{"hidden_size": 128, "qk_norm": false, "attn_scale": 0.125, "optimizer": "laprop", "beta1": 0.9, "max_grad_norm": 1.0, "batch_tokens": 16384, "max_seq_len": 384, "doc_mask": true, "train_tokens": 187900000, "max_steps": 11469}
Each number is 128 + 24 x the weight over its row's rms, rounded and kept within 0 to 255. Layers, rows and columns count from 0. The size above them is the row's rms in percent of the matrix's.

# layer 17 MLP down (transposed), 512x128, rms 0.121, rows 446-472, columns 0-127
size [103  99 102 110 106 112 103  88 122 106 105  99 101 100  97  94 109  94  98 104  98 107 105  95 102 107  98]
[[ 98  92 207 163 104  87 127 129 115 119 126  76 135 149 115 116  77 156 101 140 158 123 119 113  97 131 133 162 171 117 153 123 127 111 132 121 143 135 156  97  84 145 165 120 129 124 122 109 140 111 118 131 119 113 155 117 161 145 114 128 111 137 161 125 120 118 156 152 135 139 172 113 103 101 110 150 122 147 149 134 137 133 166  99 185 116 119 145 124 104 116 110 138 135  93 181 100  75 136 166 146 127 115 173 117 141 151 105 160 105 141 100 177 100 125 129 113 124 126 128 113 105  99 154 151 124 107 111]
 [142 125 114 113 144 139  95 136  99 149 129 120 126 130 121 183  71 144 111 120 128 118 120 137 109 149 120 114 112 139  88 150 119 109  87  97 148 123 159 134 152  97 147 176 119 162 155 104 127 102 145 116 100 127 163  97 103 108 118 142 135 114 161 157 137 154 141 141 167 125 100 175 123 110 150 121 124 132 133 158  69 139 112 118  83 104 162 119 104 134 132  81 114 124 111  91 156 108 168 149 158 135  97 116  90 172 138 133 106 107 109 171 140 132 136 130 105 184 113 110 164 142 157 111 163 150 108 133]
 [120 118 148 121 123 133 100 137 149 142 114  77 106 131 124 133 149 132 125  97 101  97  88 161 156 142 128 123 143 162 165  90 133 136 121 101 109 140 178 160 122 131 139 129 155 155 143 104 116 146 110 154 200 133 125 118 108 152  92 124  85  91 103 137 135 117 157 115 169 103 101 110 163 140 112 141 116 112 102 112 132 120 112 130 152 142 186  96 112 146 171 136 131  92 161 164 151 132 109 177 118 116 135 102 133 113 108 157 113 152 166 144  86 110 110 124 136 146 175 120  76 146 138 112 132 132 102 119]
 [123 104 133 105 105 111 131 111 145  89  75 124 144 118 134 131 121  99 119 136 141  89 126 164 152 106 108 166  80 155 156  99  93 109 126 155  91 116 145  90  78 110 108 127 152 165 111 103 125 122 116 118 171 108  95 115 141 133 124 122 133 172 129 150 122 128 106 139 141 141 134 112 109 119 120 134 186 144 185 146 132 146 121  85 137 127 170 136 110 169 132 115 195 143 116 139 104 116 102 143 115 154 152 171 161 149 143 106 118 109 123 137 122 146 123 139 121 113  87 136 129 177 149 141  90 170 132 127]
 [109 138 103 111 150  78 132 115 149 133 109 120 135 123 125 171 108  79 109  97 140 170 146 106 127 130 183 117 150 153 151 106 177 149 100 132 141 125 157 143 120  94 143 137 104 143 149 160 145 132  98 117 185  93  97 125 130 143  96 149  92 119  83 137 115 115 148 110 151 112 107 133 156 158 118 158 125 131 130 141 118 109 114 113 163 106 141 107 147 155 171 143 126 115 151 119 124 161 156 113 127  80  96 160 127 120 161 111 111 130 146 146 147 104 148 140 106 137 103 107 122 121 168 144  97 106  51 120]
 [127 106 138 139 107  91 110 112  99 137 102 146 145 122  85 114 125 105 140 101 132 102  79 129 154 125 142 152 109 145 152 177 129 189  79 149 132 110 116 107 127 105 127  99 145 116 114 146 187 166 108 113 142 126 163 106 128 142 104 137 113 148 131  88  88 118 128 148  80 141 108 110 134 124  54  98 120 119 153 157 121 136 139 141 136 152 107 164 125 162 165 181 126 150 147 109  89  92 139 159 136 125 132 137 121 155 114 129 151 134 139 113 180 101 140 149 137 100 133 107 122 139 158 138 141 150 112 105]
 [121 181  93  72 136 135  94  90 151 136 116 108 170 121 138 139 151 130 145 139 145 118 176 136 155 131 112 132 130 109 135 126 113 116 139 117 100 135 136 105 126 102  96 110 135 124 100 169 120 122 140 128 101 172 108 139 108 149 138  92 182  94 144  97 118 135 129 180 114  97 184 156 109 115 101 132 143 165 111 158 114 122 124 135 109 127 142 104  53  97 123 131 130 161 123 141 133 112 104 154 140 106 134 151 179 146  97 129 127 152 101 116 118 119  95 136 116 101 123 149 127 101 138 142 129 178 153 171]
 [112 109 124 129 127 129 109 114 145 189 129 139  86 112  98 174 119 136 156 130 140 109 127  97 164 122 108 114 133 125  96 102 106 162 143 144 130 125 150  87  99 124 119 158 111 159 138 108  84 136 156  98 119 126 106 184 154 162 142 147 137 136 134 188 102 113 162  63 125 103 163 165 112 153  78 109 158 116 157 138 126 132 126 127 140 133 142 139 118 123 147 121 150 150 131 158 148 141 120 130 162 124 115 115 135 112 110 117 133  92  96 109 118 100 103  70 100 138 116 174 181 129 112 138 118 141 150 132]
 [123 113 118 124 157 129 123 116 133 132 158 128 120 120 153  75 148  88 106 133  98 115 142 148 137 169 108 124 103 114 126 131 101 158 151 133 121 106 163 143  77 172  91 117 177 112 163 123 142 102 114 129 101 126 145 103 145 131 141  94  99 133 133 103 147 131 169  93 124 140 154 191 116 153 105 152 126 184 111  96 128  94 115 135 105 108 173 116 147 130 147 109  74 125 161 124 148 124 161 110 116 134 151 104 105  87 164 100 122 165 129 128 133 162 130  99 144 146 163 108 115 136 131 150 130 169 112  97]
 [117 154 132 143 107 172 129 157 116 133 100 161 131 156 127 160 121 138 174 154 124  94 159 113 173 149 143 119 111  93 117 147 126 106 170 121 146 129 148 106  80 118  96 112 118 110 158 109  87 159 125 153 159 196 130 130  99  99 147 145 161 119 145 124 110  89 132 124 152 107 104  82 156 130 131 110 113 131 145 152 143 119  85 141 141 114 145  97 102  97 145  71 111 143 115 125 132  83 119  99 142 161 130 108 118  97 142 167 131 143 159 114 128 142 124 131  96 167 122 138 143 110 105 125 109 130 117 183]
 [144 161 105 127 120 133 142 127 148 140  77 129 125 161 111 150 140 135 115 148 109 141 133  99 177 140 114 146 162  97 105 168 126 134 111 112 153 130 115 115 143 147 110 127 124 134 109 148 155 116 122 112 124 139 110 137 146 140 122 136 153 178 152 132 101 119 136  98 127 119 106 130 187 128 109  84  87 144 126 108 142  75 107 164 128  92  99 131 143  94 124 170  56 151 128 137 140 141 146 126 113  80 156 159 144 148 160 114 121  90  73 111 103 125 163 139  89 165  93 149  98 147 119 134 104 157 118 150]
 [124 131  90 132 111 158 153 100 153 150 124 109 124 127 154 119  95 145 104 118 127 121 121 108 114 123 120  99 157  93 130 132 159 129 108 134 104 141  93 170 124 166  94 153 116  66  84 130 154 144 146 143 201 138 101 143 130 138 112 130 149 113 160 127 113 101 139 136  96 105  99 117 161 133  97 107 110 160 145 138  81 167 161 119 137 137  92 119 130 111  89 134 150 124 132 117 120 144 119 121  96 162 104 182 107 121 150 132 150 171  93 124 120 121 121 158 139 153 144 101 138 169 159 149 105 166  87 147]
 [140 153 133  95 143 148 120 144 119 105 142 123 130  78 128 128 163 146 111 114 116 106 150 101 130  93 110 131 117  79  86  77 153 125 150 114 171 124  84 136 138 151 161 166 128  93 146 144 113  98 124 142 246 146 120 102 149 112 147 122 131 125 109  95 113 140 109 135 164 137 117 141 123 153 148 115 117 115 113 162 102 124 137 128 108 133 147 144 143  87 123 156 102 128  90 177 105 118 130 136 107 105 119 144 145 139 171 115 124 149 143 136 148 137 135 126  92 132 157 132 161 150 101 163 115 120 144 115]
 [119 146 104 117 139 134 145 135 114 107 117 166 124  96 110  96 134 112 146 119 123 151 178 165 155 130  42 166 123 122 162 154 122 121 129  98 159 137 149 131  89 123 111 133 131 152 165  72  93 101 146 152 156 161 140 129  91 135 125 150 130 154 134 105 123 119 132 119 122 121 111 182 113 120 141 147 125  48 132 123 145  87 113 142 123 110 122  81  80 141 146 141 136 133 145 123 100 144  97 130 148  96 158 129 131 116 135 122 160 127 142 149 106 144  96 151 123 132  92 172 113 125 107 126 117 136 154 163]
 [130 156 117 155  92 178 162 139 135 127 167 117 114 101  77 117 142 124 129 157 147  93 167 157 146  91 107 136 129  88  83 108 111 164 130 129 143 122 136 129  97 113 139 182 122  79  90 131 126 147 152 130 131 101 150 116 174 154 114 153 106 138 112 135 114 167 110 113 115 123 101 172 153 128 150 117 138 164 121 130  81 164 116 107 126 150 130 132  90 120 110 125 132 128 137  95  87 134  71 139 119  91 125 132 141 110 116 141 171 117 167 119 154 124 125 152 134 107 138 124 151  97 106 154 123 159 170 121]
 [132 113 126 105 134 169 113  91 162 107 102 101 111 100 105 157 132 125 161 124 166 103  95 145 117 144 156 156 130 149  87 145 132 112  80 145 156 121 140 104  81 146 135  79 146 152 135 123 108 145 147 101 116 103 148 103 140 162 167 156 123 200 103 118 109 133  74 131 161 145  97 110 140 138 105 105 114 119 137 131 135 143 128 107 181 158 114 166 146 144 163 124 155 140 129 130 142 127 134 135 124 131 143  79 135 135 128 147 129 138 101 156 114 134  96 133 179 119 103  98 103  99  88  93 116 111 142 130]
 [109 107 153  82 148 133 151 128 155  99 100 158 148 105  97 139 117  93 103  96 115 113  83 160 100 125 116 127 164 193 104 153 118 169 138 131 121 120 135  76 136 135 135 101 113 169 111 147 185 141 145 132 124 145 126 112 146 115  97 172 120 121 115 145  98 128 144 142 130 162  92 120 120 131 130  88 144 143 128 140  79 127 121 115 112 111 110 149 118 127 133 158 155 135 129 121 129 117 131 106 139 139  93 146 130 101 147 161 110  75 113 183 103 122 129 129 119 124 159 179 162 169 125 153 108 159  94 119]
 [157 123 139 110  83 150  76 141 126 127 159 155 150 100 129 145 121 135 124  95 153 119 153 121 138 119 137 117  95 140 135 126 145 112 101 108 153 178 130 127 116 122  78 122 109 143 159 130 122 141 125 122  93 133 118 120 107 100 196 143 141 176 115 138 151 125 142 105 115 114 147 106  97 156 142 143 155  81 112 101 145 144 180 135 150 114  88 158 156  95 140 121 126  83 116 134  93 151 143 142 133 129 135 164 116  89 163 129 145 121 113 131 128 133 127 166  80  93  67 143 118  95 166 168 129 133 109 138]
 [151 132 132 117 107  99 147 109 152 130 124 178 129 126 145 118 102 105 156 129 117 118 138 139 102 116 116  73 125 132  92 122 140 144 109 123 152 108 130 126 113 141 151 168  83 142 143 117 110 145 102 149 174 160 120 154 157 184 143 178  92 138 157 126 145 149 139 162 132 149 134 125 186 118 126 121 121 110 134 138 173  77 133 111 106 145 140 112 133 126 120  91  88 111 115 145 105 111 107  83 125 131 178 106 100 125 118 134  98 110 170 152 145 148 122 100 111 166 185 113 124 153 120  98  94 114 124  90]
 [179 103  94 170 127 131  90 122  95 154 108 140 153 162 175  88  87 136 112 124 136 105  95  98 133 105 144 120 127 107 101 127 148 161 122 119 119 135 110 127 142 131 157 168 156 134 127 135 102 119 128 107 205 124 146 143 142 114 125  78 149 127 129 121 128 180 158  93 119 111 140 146 114 130  88 135 147 128 138 137 114 134 107 145  87 141 109 146 135 111 117 129 118 113 153 170 142 106 116 123  85 159 136 117 158 113 112 159 118 142 131 148 159 127 170 130 140  70 113  87 122 155 133 134 150 113 159  77]
 [141 183 135  83 126 144 113 128 147 141 131 131 108 116 124 101 166 123 144 103 133 154 131 118 122 142 149 103 113 146 155 154  84 115 141 118  90 154 115 160 113  94  84 144 127 121 127 150 111 132 110 130 113 115 126 129 151 107 144 139 107  84 121  98 110 171 149 116 119 123 101 123  97 120 131 131 128 123 106 133 166 187 121 114 118 152 142  95  77 160 152 131 178 160 167 109 144 166 102 134 117 166  91 109 179 136 100 155 126 117 145 152 127 112 158 165  75 134 146 134 119 117  62 105 131 118 131 140]
 [111 105 149 130 104 148 143 117  71 147 133 103 106 151 138  92  95 149 129 182 143 139 136  89 113 120 128 139 122 112 149 107 102 126 166 110 121 109 124 122 125  66 132 139 129 136 133 145 148 162 113  99 114 200 151  67 147 141 146 142 121 121 165 117 156 106 143 117 133 101 113 190 145 153 152 144 102 123 144 124 140 129 125 138 135 109 131 134 141 117 156 119  99 153 100 154 108 146 126 137  99 119 131 159 119 149 141  89 123 100 129 144 129 144 116 113 124  95  85 146  98 114  64 168 183 121 143 150]
 [131  76 117 112 128 136 106  77 166 144 164 168 144 122  90 129 117 107 167 104 113 165 116 152 100 191 103 174 117 134 111 146 110 105 101 134 122 128 129 123 158 127 101 164 154 149 129 141 116  74 140 105 124 154 135 122 135  93 120 159 126 141 132 159 172 123 104 151 128  91 139 116 106 117 138 104 139 145 107 105 120 104 179 108 102 120  94 170 109 119 142 150 140  86 139 149  98 129 118  90 164 157 107 111 139 140 114 122 121 122 140 153 131 145 136 129  79 129 126 146 145 182 151 111 124 153 134  93]
 [140 114 139 126  97  85  86 112 107  99 149 151 106 122 190 165  92 102 134 140  91 122 120 141 118 130 189 102 139 170 165 142 108 152 104 117 134 131 153 112 137 106 112  82 163 158 132 114 140 116 144 129 125 154 122 134 147 134 184  88 128 153 129 153 104 148 142 105  77  94 131 179 158 112 144  84 130 162 137 143 147  83 135 144 121  88 152 130 154 129 137 127 119 124 164 125 145 136  99 130 114 148 125 154 131  96 163  95 110 133 128  98 113 112 128 100 116 139 141 147 119  81 105 141 126 147 102 143]
 [ 92  98  97 113 164 170  92 158 137 176 107 148 127 109 107 128 144 134 136 145 103  86 133 139 102 115 145 134 130 155 121 149 116 128 173  95  93 157 114 163 150 104 125 141  85 157 129  97 115 133 121  96 161 149 151 156 102 123  79 168 128 150 101 138 134 102 158  89 105 132 112 161 127 148 129 114 149 129 119 171 149 143 104 132 143 101 113 101  84 150 136  95 104 142 122  86 110 114 152 157 109 150 149 156 140 119 126 109 116 130 170 160 142 104 115 131 146 105 160 137 109 199 127 140 107 129 129 140]
 [120 134 140 163  99  92 111 118 145 148 139  97 143 168 152 179  73 156 146 137 112 117 160 140 142 192 133 107 105 137 156 130 159 111 119 133 105 139 138 128 187 103 134 130 146 115  84 165 117 151 117 130 175 141 130 139  84 115 108 123  70 137 158 140 123  89 142 138 114 136 163 116 125 149 178 102 160 122 154 139 140 119 130 114 133 111 110 120 113 126 168 125 141 162 104  94  93  88 152  81 104 109 134 102 136 110 122 126 135 111 154 159 113 127 127  84 153 133  92 103 111 129 128 105 111 132 115 124]
 [106 133  91 116  99 122  94 126  89 176  70 152 163 154 113 158 134 159 148 105 134 110 116  69 127 168 121 120 112  94 132 171 141 100 132 152 133 113 161  86 110 109 132 113 125 165 113 175 121 120 129 112 189 131  98 152 115 140 150 153 145 116 105 137 145  90 132 127 133 135 147  95 146 137 113 134 174 136 139 118 160  82 149 144  76 111 121 147 132 102 146 120 134 131 146  87 134 135 113  94 153 149 128 128 115 112 113 163 108 108 102 168 114 100 134 134 123 119 141 155 147 154 115 115 168 164 122 143]]
# layer 17 MLP up, 512x128, rms 0.125, rows 447-473, columns 0-127
size [ 98  97 107 103 104 105  95 109 108 103  97  97  98 100  97 100  96  95 103 102 107 103  98 101 105  96 105]
[[179 142 135 170  93 171 165 142 159  92 116 127  92 154 151 164 114 132 117 126 123 151 100 141 120 143 143 141 144 145 128 109 115 104 106 123  79 146 124 130  94  99 135  94 176 118 114 136 138 153 111 151 124 138 149 130 109 138 135 124 154 128 105 131  98 130 112  85 120 175  97 145 105 129  99 153 120  90 125  81 130 138  78 155 156 158 171 107 151 110  69 163 118 155 138 114 134 116 110 137 101 138 165 114 137 138 115 115 116 156 160 124 124 135 101 100 181  83 122 126 117  90 107 126 131 102 123 113]
 [104 157 125 119 118 131 190 102 145 110 129  92  97 119 118 136 139 139  94 115 158  99 139 122 112 109 111 101 148 106  90 165 133  92 136 133 122  86 137 147 134 134 126 112 117  89 150 113 124 124 103 159 156 125 135 125 128 161 145 151 157 135 153 114 182 166 144 155 148 149 132 138 198 130 128 147 116 144 111 100 143 123 107 115  74 145 154 154 131  98 152  49 131 143 156 132 117 113 124 139 115 123 109 108 119 132 108 118 105 158 136 157 103 136 150 108 137  68 135 133 125 160 134 178 109 103 105 163]
 [146 111 143 116 117 156 120 153 107 140 122 132  98 141 162 135 103 145  91 112 131  94 133 120 125 115 127 186 123 119 117 147 111 128 146 121 139  94 132 196 104 113 159 104 137 120 152 125 126 134 130 117 141  91 161 128 139 123 138 152 111 129 111 134 153 123 129  63  73 110 127 163 110 141 149 161 109  81 139 125 116 166 131 165 161 198 135 130 131 102 119  66 100 139 149 129 139 111 135 169 151  92 128 104 141 102 128  89 132 141 149 123 121 113 113 117 118 102 178 115  85 137  99 130 116  93  96 149]
 [134 109 150 157 124 143 115 133 144 144 117  89 123 157 123  98 168 135 107  95 130 120 118 150 135 176  85 156  87 147 110 139 101 128 159 166 139 125 124 140 151 110 129 140 150  50 115  91 136 124 132 127 138 101 132 104 112 135 153 153 150 119 173 150 148 156 127  97 130 116 111 111 139 167 116 104 105 125 114  80 111 142 153  98 124 142 139 143 132  71 104 102 143  99 159 149 109  73 143 154 143 155 129 116 106 171 125 148 116 132 129 117 108 114 140  93 164 166 160 148 110 140  97 150 109  80 156 138]
 [130 165 138 110 114  82 125 109 134 113 132 142 165  95 134 159 163 130 106 113 115 125 122 112 136 151 164 116 140 116 146 163 156 136 138 126 104 153 106  73 114  68 123 120 146  82 124 129 134 159 138 106 164 133 168 136 106 110 109 132  70 162 121 106 174  98 147  98 136 133 134 124 122 148 105 122 141 103 138 134 102 144 157 131 134 105 188  90 105 138 133 100 104 114 146  93 164 132 148 188 138 108 116 121 131 115  94 138 146 111 152 129 111  99  92  91 144 118 141  82 109 150 171 104 154 125 125 116]
 [ 85 136 137 127 122 121 132 140 139 114  70 141 145 165 112 128 162 137 143 119 140 143 148 139 108 135 126 108  81 134 185 145 108 121  96 130  88 107 149  92 141 129 167 120 125 107 118 104 170  66 118 164 140 100 141 130 107 125 145  95 144 111  99 137 112 145 143 137 126 101 110 117 133  99  79 141 160  86 196 133 152 148 136 123 180 155 138 129 110 114 102 143 138 132 133 147 124 108 120 142 117 129 134 152 176 179 152 149  94 144 105 148  83 125 106 121 112 132 142  96  94 137 126 102 117 165 141 153]
 [168 128 157 138 130  89 148 153 181 133 113 131 167 138 128 122 146 116  78 111 164 146 127 148 108 139 110  64 145 102 113 161 148 137 106 129 122 105 154 101 115 135 126 102 133 131 101 147 122  86 123 135 121 128 139 137 117  80 182 149  80 125 121  73 116 112 110 149 151 131 120 150 130 106 134 130 159 124 117 131 156 130 134  99 128 149 124 172 101 109 103 126  88 133 144 108 122 117 133 166 134 117 126  93 128 170 123 124 135 173 199 136 124 137 178 146 152 114 141  66 137 115 146 103 122 147 127 133]
 [163 143 144 120 156 167 139 141 176 151 154 128 131 114 147 134 165 101 110  67 120  94 110 150 110 131 125 146 109 125 125 135 130 126 111 109  98 140 144 127  73 144 113  90 176  89 155 125 137 112 125  97 127 123 140 119 125 142 147 104 102 121 143  95 120 164 188 119 122 177 125 144 147 128 135 177 134 102 134 100  84 121  91 148  97 122 156 157  97 155 146 143  90 121 155 142 135 118 138 165  97 103 139 106 136 120 149 112 138 188 147 137 105  96  95  91 145 130 137 100 105 145 111 129  95 145 121 113]
 [149 139 138 124 149 105 125 137 117 128 129 122 141 117 108 129 120 106 120  87 151 120 122 105 192 123  81 139 140 125 133  95 123 133 129 137 139 170 140 136 141 134 123 117 168 133 116  88 121 128 129 118 150 132  86 139 159 174 143 141  94 118 130 129 116 136 140 151 137 194  76  91 131 112 134 177 164 143 129 117  95 146 141 130 171 166 155 120 117 140 114 117 135 117 136 132 111 146 142 182  75  80 122 126 125 140 134 132  90 123 115 113 131  89 110  69 184  99 130 113 105 114  96 119  98 161 102 165]
 [121  68 122 136 118 115 131 143 128 147 112  72 153 138 152 147 111 115  93 115 149 149  89 133 128 131 122 127 120 127 165 104 175 135 128 129 144 108 130 157 132 138 134 107 179 123 128 161 104 147 130 154 148  91 134 111 135 111 123 128 119 165 171 106 116 171 168 117 134 184 113 132  97 173  91 174 118 108 142 151  90 117 113 137 105 157 136 111 123 149 101  95 148 124 135 138 130  99  96 130 115 177 132 123 114 135 132 149 156 121  84 138 106  72 123 131 122 106 113  99  94 167 109  99 134 161  97 165]
 [138 172 120 103 139  95 144 127 117 110  92 135 162 119 150 141 121  72  89 103 160 122 134 138 104 118 129 158 108 142  97 156 142 121  91 131 135 112 134 139 119 145 138 135 167 103 146  98 127 133 134 152 154  93 177 126  91 100 180 125 144 102 108 154 111 151 115 128 121 108 162  90  94 142 139  99 167 116 127 135 156 138  90 125  65 150 163 134 122 129 163 163 153  83 144 190 146 135 134  96 142 114 112  96 142 162 111 146 133 104 140 131 116  83 117 115 153 118 152 130 109 114 130 138 151 125 148  94]
 [128 131 130 130 124 112 105 132 188 113  77 105 161 154 111 118 174 129 133 131 108 140 128 148 138 160 146 164  94 122 138 154 141  88  97 122 143 127 166 118 126 133 131  86  95 114 111  94 143 170 126 125 133  98 131 134 119 145 110 121 126 173 148 146 119 121 142  93 147 171 119 102 106 145 115 155 148  98 170  84 147 184  70 141 134 121 161 143 133 120 114 110 137 115 134 101 144 130 119 144 141 117 122  81 150 108 129 149 150 190 100 135 119  72 107 113 139 119  96 135 118 127 142 154 157  81 112 139]
 [ 99 132 134 147 131 127 118 149 141 152 157 170 135 133 143 129 147 171  99  96 157 108  95 124 130 120 161 116 108 154 112  92 126 133 104 159 117 115 123 152 163 141 127 101 137 112 101 116 172 163  58 105 141 127 143  94 143 117 128 130 135 126 145 118 128  98 135 137 163 179 102 114 145 132 139 168 132 123 109 135 102 158 158 105 105 172 162 144 126  67 120 142 136 114 158 151 123  97  97 139 118 128 111 108 130 141 142 126  64 150 177 130 120  59 117  94 109  93 145 128 137 116 151 124 146 130 100 138]
 [107 107 137 167 189 138  92 188 149 103 121 143 159 156 118 114 134 112 161  86 116  92  99 152 128 142 145 146 150 114 156 142 112  94 147 119 120 116 156 103 102 132 118  88 116 146 174 139 112 129 143 113 136 167 143 158 127  96 169  90 156 131 119 111  95  97 122 127 111 125 132 132 119 103 114 144 141  90  84 105 163 126 116 138 142 112 130 126  98 135 157 146 126  83 123 159 139 109 138 154 149 111 125  98 156 143  86 139 123 178 115 133 117 112  93  85 155 108 144 150 100 146 113 148  86 114  95 121]
 [144 148 115 132 125 144 144 128 114 121 109 168 160  97 129 141 154 146  66 117 130  91  90 115 153 140 113 112 140  98 125 133 175 123 150 118 117 179 109 137 104 160 151 125 156 103  83 154 169  60 133 118 151 137 146 100  99 131 133 130 165 136 161 126 173 117 106 106 133 121 104 185  98 102 143 124 141  96 125 123 109  98 142 159 121 150 150 110 110  82 132 122  98 154 121 108 135 105 129 173 136 112 136 142 102 155  82 152 169 152  97 130 118 123 140 104 126 133 133  93 135 139 136 138 161  93 141 110]
 [109 124 137 100 153  96 161 157  80  62  86  97 113 102 133 168 150 101 140  86 125 159 105 139 119 160 135  97 132 138 113 166 152 133 133 144 134  92 151 125 101  85 141 111 163 133  98 137 158 132 118 143 129 115 105 156 137 121 155 137 138 125  95 145 164 116 103 113 122 134 125 145 118 135 131 140 148 143 122 167 105 123 131 147  87 144 170 111  72 122 120 167 138 132 142 142 132 116 152 128 127 154 152 118  67 136  97 151 153 176 116 115 114 128  90 121 132  95 166 147 143 113  90 127 176 120 106 129]
 [110  97 118 114  97 107 186 138 163 121 136 133 141  98 128  81  97 124 121  99 146 115  93 130 145  97 102 123 149 143 184 121 109  88 131 125 154 134 124 104 111 107 141  86 175 130 153 146  99 138 113 160 152 138 127 122 139 136 121 134 130 130 128 122 138 145 119 135  43 169 139 146 118 120 161 149 135 143 105  99 112 170 114 152 130 129  83 127 116 143 161 129 158 141 101 139 144 116 135 153  91 181 102 113 125 141 144 106 130 153 172 111  99 144  99 128 111 130 180  91 144 111 122 149 144 126  85 113]
 [131 146 105 158 153  83 130 125 157 133 131 134 159 130 147 128 140 111 117 125 165 121 126 131  95 172 135 167  87  94 112 119 129 105 103 152  99 153  95 129 111 139 122 104 157 120 113 143 148 124 104 121 148 104 102 153  63 133 130 110 120 122 148 121 118 126 101 120 116 149 169 100 102  88 130 122 139 129 168 114 120 133 100 141 121 134 131 154 108  88 109 117 141 128 122  99 145 164 207 191 110 129 106 100 132 150 147 109  85 155 122 144 107  89  58 152 125 113 132 115 115 161 131 142 131 127 171 134]
 [106 167 132 119 140 131 120 122 153 125  76  97 110 101 156 130 150 127  92  85 120 160 114 143 150 135  86 145 128 158 136  99 151 103 106 153 146  81 120 115 140 141 103 117 156 121 152  98 143 138 156 173 165 117  94 164  90 152 126 128  87 138 171 145 137 133 120 117 135 119  96 160 130 134  98 147 132  82 122 131 155 110 112 166 106 143 171 102 111 154 128 138 134 125 144 160  73 133  90 158 156 138 139 114 171 135 159 141 155 147 147 113 114 110 114 107 131 106 137 105 148 138  82  82 117  97 150 144]
 [ 94 197 105 111 130 124 136 137 119 133 147 136 186 141 123 114 125 123  84 108 100 146 109 127 167 126 103 117  97 133 109 157 172 145 144 137  99 113 134 137  97 130 208 108 143 113  98 162 130 138 119 137 127 129 119 112 137 122  80  94 123 155 125 117 114 126 132 125 141 141 113 136 174 161 112 155 146 131 120 145 122 130  88 113 143 155 145 138 137 116 120 147 129 116 187 137  84 114 142  95 122 150 155 110 130 126 128  74 126 128 193 144 118 119 120 100 179 155 132 104 108 161 138 157 147  89 141 129]
 [118 151 112 147 124  66 122 129 156  94 159 107 104 136 144 138 116  81 101 122 117 146 104 123 116 143 147 102  72 141 127 126 155 120 104 146 103 100 142 133 138 134 124  87 133 110  93 109 127 154 177 145 154  86 146  95  97 145  97 119 129 142 131 107 118 105 104 155 114 187 129 129 149 145 128 149 168 119 134  96 146 125 113 125 128 149 167  81  84  93  94 141 115 148 193 116 100 133 115 126 157 131 149 101 136 123 146 164  98 177 122 116 157 102 159  96 153 120 153 135 149 110 137 119 132 120 107 122]
 [125 120 187 167 147  88  79 126 106 109 170 132 133 143  96  71 119 117 106 103 128 161 114 115 117 145 113 138 138 110 158 160 153 119 100 167 173  96 125 124  80 138 113 122 164 110 158 156 128 115 112 181 150 136 124 132 144 133 113 128 182 119 129 134 140 151  85 101 158 131 127 102 106 150 107 145 131 138 113 141 132  70  76 124 148 128 132 135 141 134  86  92 113 130 128 129 109 144 152 153 129 118 159 115  92  80 126 157 131 154 139 114  95 152 141 139 114 120 122 118 131 153 133 112 122  92  86 129]
 [134 131 139 105 173  92 149 114 120 133 135 131 122 161  87 131 150 106 103 116 135 128 132  85  98 127 167 114 137 145 104 127 132 115 177  94 125 144 163 121  89  96 150 102 146 114 125  86 128  97 122 151 132  90 148 127 129 159 137 134  91 135 135 102 138 119 137 106 176 147 109 145 132 167 165 117 165 123 162 140 109 127  70 141 148 174 147 132  83 118  80 124 121 137 105 111 123 142 139 168 132 121 110 121 114 136 159 150  93 150 128 201  99 113 113 109  99 131 109  94 111 131 142 109 157 168 126 149]
 [116 123 154 121 141 149 118 168 115 107  82  83 123 144 135 129 133 143 100 122 142 145  98 146 127 137 134 133 121  92 126 186 148 153 149 143 140 102 159 124 144 123 158  95 115 116 137  94 106 152 124 157 143 120 118 145 122 110 108 135 172 121 135  96 100 123 133 120 160  86 102 136 142 124 136 132 134  75 124  83 147 156 136 162 146 139 159 132 125 153 171 138 125 134 183 162 112 142 120  86 147 116 163 102 143  93 113 146 107 137  94 144  91 148  95 125 107 129 166  97  87 185 151 148 106 117  96  82]
 [101 123 128 142 138  89 136 181 117 122 113  81 120 121 139 109 172 118 114 140 186 111 123 120 119 119 116 166 114 134 104  76 158 136 141 140 125 152 153 139 123 171 160 113 128 135 124 153 108 167 152 111 157 144 154 152 116 125 180 124  98  76 139 148 131 100 115 104 130 164 113  76  95 171 165 141 174 146 139 122 115 125 131 129 129 146 106 145 128 133 125 133 116 140 143 145  99 115 132 107  79  96 165 165 127  87 136 115 131 142 118  93  93 102 117  95 120 121 157 124  98 106 125 159 121  77 123 126]
 [148 105 175 129 131 100 109 128 139 135 116 119 184 103 127 129 115 143  96 104 141 129 120 154 132 122 128 152 125 112 134 168 135 155 117 102  47 117 156 113 114 110 128 107 197 130 107 117 142 134 104 103 144 107 152 125 126 154 115 155 104 134 110 120 138 172 136 156 151 140 138  85 116 125 166 145 141 149 139 156 116 102 134 130 151 153 139 114 126 125 132 143 116 115 160 156 121 149 156 172 100 116  82 127 135 176 159 121 133 118 164 123  90 119  64 131 147  81 122  96  97 119 164 137 124  78 122 111]
 [117 116 153  97 218 115 109 103 141 168 144 125 142  80 116 128 120 138 102 123 118 140 114 105 141 143 113 130 128 103 168 113 154 112 115 116  96 175 172 151 114 115 155 118 162 118 152 128 136 129 135 120 156 137 141 100  69 112 159 130 117 101 111 143 121  95 122 103 132 131 135 141 124  88 136 139 133 106  92  70 145 148  84 130 134 128 127 174 136 130 125 141  78 118 197 124 118 116 102 118 117 133 127 130 134 119 102 156 149 136 108 114 136 118 129 127 143 148 127  93 117 173  83 143 127 132  71 142]]